Part of a small language model's weights.
Size: width 256, 4 heads of 64 (2 for keys and values), MLP 512 SwiGLU, vocabulary 6228, 9.29M parameters.
Architecture: RMSNorm before each block, rotary positions, biases on query, key and value.
Training: a variant of SOAP for these matrices, 361M tokens, 7416 steps.
Each number is 500 + 50 x the weight over its row's rms, rounded and kept within 0 to 999. Layers, rows and columns count from 0. Numbers have three digits each. The size before them is the row's rms in percent of the matrix's.

# layer 6 MLP down (transposed), 512x256, rms 0.161, rows 50-57, columns 0-127
099:563446509476485428477513497475559489502519482531458511484420483534480504446512484531475489524449543656523512519477431453669490457463491546516536502412500477495507536535457548635556490530530521513449478515370472507442438471525560435419496495505503441409525541538557457547554459572464445483397504546508494539444465510399439529510509450563567421502513508561579589483476509583497457429477
098:538490492495454580545568442461436529503584487482635435412472541515512554492568466453407422500512515409511532444514557530536408433513426481520511500505492464443574554561507526432490462487469591511529549430580548500516498495491524399457536423521467405357536588499476526532524604643484552476485549481527470498464537454493472459561343496458525573533514560527430476509457546455481394432531
101:453417514429524542552485469560523417482471433456562505559483462577542544464475473464537579423521440512506504499521479501431516423461437449491574489448507477479574475499443537433495558565548510482467495488542570551485541561498432533552460451514374506479588525494490470569521486503469607488430585530596473354507429579477473541423523528476488483515555517621497567540493555578534584453481
103:469539501550467467497579468507494470441445498562578468451470496466608489433551436419484556519548453504355441483421443515499543497491503536446524492437481496517488483444483511561485505520510453552572475541488483563515508469523465455454436493644550547498482477631483414419540519530515469578485501438524573551586574586530568514460714481505497429471462524555511472510393536571567644576545
098:496532503520463356428501559467548524523489460477549497461492412392531528588443401554448573469485563448456563535441512628514552473502482512513469503535522463558587506496478555487471560445517388536561489478555448579545524480415371511408531437486477499475458458514540498497569408516498529531573559580534566462480496483433551537526544487439523402530465495507450514499561506635481496452444
098:465553489419529448529561495555506576540611479510449508503426515613534512501456526420546530499491498422418525492449529451526548475441534522505466446500479546653554508474476523483534412577524615517489511515479502513506438521480521418580376522473443593550485517359448509528522516502516491480478430423487444504449592489512510535528437476507535459387476524411524512495523523527433576482529
107:401452479529457501490470519496399529532473407450498484589566445567481525607445490451561486517519432439546469507471506492409505576485489541474538457553506541542444538516523535466500448618538408492474405540497518493461525486529509364450464543423408467485477515529538571520483428563531525439543512566371479483568392467554465567528671445467467451458573453532470494536513513500470503489468
098:577507512491446531518484482435494466463470515423588463583606571541518512546447585520503507595476481486586421524478520430506564523448479496442470554471506583408380449485398435519526445547478477548504502499572533514489496546539529436491481474534487519511494463562438412473625444596464523422514505481462488547568478495462551563496643498509456491638513516475559476443492518465450486520419
# layer 6 MLP gate, 512x256, rms 0.163, rows 51-57, columns 0-127
099:461393462545495433470455516534462499481500563528535455489563453539525540557483540503477469349503568522476517439433501383411462589534444479425556472504456436577466455544518475593529393436587397482460490469532508542446521502586500581533529485421509523567564523440455500464491427428480478468448489495463504522450547414470587551517516477532526577535509410471545506482542491435466478439428
101:620540471552500539468498465519425580495494459551535578411533534468547630470458470541484475447544528510459498519451460438501529507542469568500502446472601576451515581521484454485551450476574477514517541533418496461493464456430510489508597513519556528564492456539458494485500474536453414411521455534446432521542421499521552573478486473376498439579482504597525535458480558481431417549446
104:547409535495455444454495538518414451470468550471523538551544483405633518601622448517572570456481542490487435424498498563453498452413501471486444445585611497504512430506446479492511545590515498552538505492521494507520467443602422483485515474537491519472543520486441392600413551518572536463519576468525513468575492570435527466500465548551492517541418590558415391497537510532576545568547
095:476497405505546496454466500432491521547411531486418508508512623522564543530413557481481551573410560426471372545491510466498357421488464459473554523481564495461544561500480548486449404424507478590582473445518494498548531471502540575585528451480498432444550480521467435479413501447575447520527579459424526563431385481529468503505511434536546440534465441444503476529449590452488544481471
092:428422482535491471416431512423449468530486528497521534319514526545521550469462470424454455494580550560518538436435535443540470458499576470466515597523505471483351550517519522479457547540500423480525447532532483520466559422495598524513520513383487485516449479524445557470469534458525463581559516462530414572426527470502429480472507460442506527541433411582539558513485512490600476538467
109:465422499575543542444423482541584500510506540556444482547549444450569507564567567613594403466533472504565522460501501546508500502563573504527490455438521542455510551480423381545482568465433595467491450584507501525486521442501443463505471482403517470501558541503537462542402422454554561413489460513510546454518422518516514501560464461491502425565443483483502525446464420485500529601519
100:478522496461544532540441531514490522572598515519519557596488508488532520498546486423595478527484600475522505525572527554428531455473552551486517418522569503520511496363554458435543546528472487456557477450564601513525458542502516446380497458567539491476571501646532398518526486430567511465497575512458514619544463531375555604485473440504501490622474508524530572512497469506494558598531
# layer 6 MLP up, 512x256, rms 0.167, rows 51-57, columns 0-127
095:521489449439411463541448452532483479540490457554517521517507580540546457440532427493422485601538455523535496503414483481557443467435485500513517474464498555571452565415548572414562468596542496456503513545485473462470449493489479432496504519410556550535470485574533483485316571576440518525459514498381493400456432460465497536529434502543558437473531489486485457568512505455453476538480
100:468502489465447548436500495527489541488557505457441552610533500500525527591408533514595568462490507550469452571514439511567498487435448537531378471531521436505510495575545617455452522596533534424484523505538491474497459477484478539560385527546395401575556473546466502502517528536541484526480539466514465484505452501517443563441531514396457486531490485526498431450498531544599505502512
101:540444571534492501491572424567513465528548521508469550511584469551508405449504450466494614528492516518514506437427480597524496477573502610531482468479563491486464425501476532458524553500550472442494475439497544558553446355445432462549425533436437495485509526423537476506443568505569547543595601464570397510578406485523526434512550478516515469429483549575492497545453439529515510473488
099:425484460439485527452528550563428555626521529495564555427599423439516513508463470470526521511508509398532539530453534620546535514526534527524529483484471484521538619448506452473479568481403498534449583499534444520561463478465564520470523480463480402487444516509451532470499411588463463516433538515460508477528440553505533519557510543532515502530568506459536587565508460600557495512464
096:480510552564435486494575448540487541527473466595582568501472435508446550468512438515530449426513469563512447492625554505522500395450501479407425505473470524444555448438485514482415542399532537598498476474558469568438454483501565521530547453560424564425520529437477385462567523406498490553510440531510461476536513462510435435513483492502516430533430414597477444628524532468512485502506
103:498528474550524437520579540484515513480576569487485474510479593477440477494563424595511557566472576452431525512442497533561433638400510540622521526547391463522521522560469486519552474484493480544451512557527499467402550478442497447442471479534498514471544426585558524483549487488523579443430441523510402522461553447440488522550503462488514417474556471431418468468525555453517550483396
100:400434506569535455480477551478497505570496489502553458514451485514487566514521472459386520510455559461591493516522540498496502451517536410446528454580541466585491566505500450523506592534520524497534556517453538452610534576503574388492432561567606487560527551470487455391514434550476456500449520461489453447574559522416528504403483467546458551590502444429529592564508495415502556524537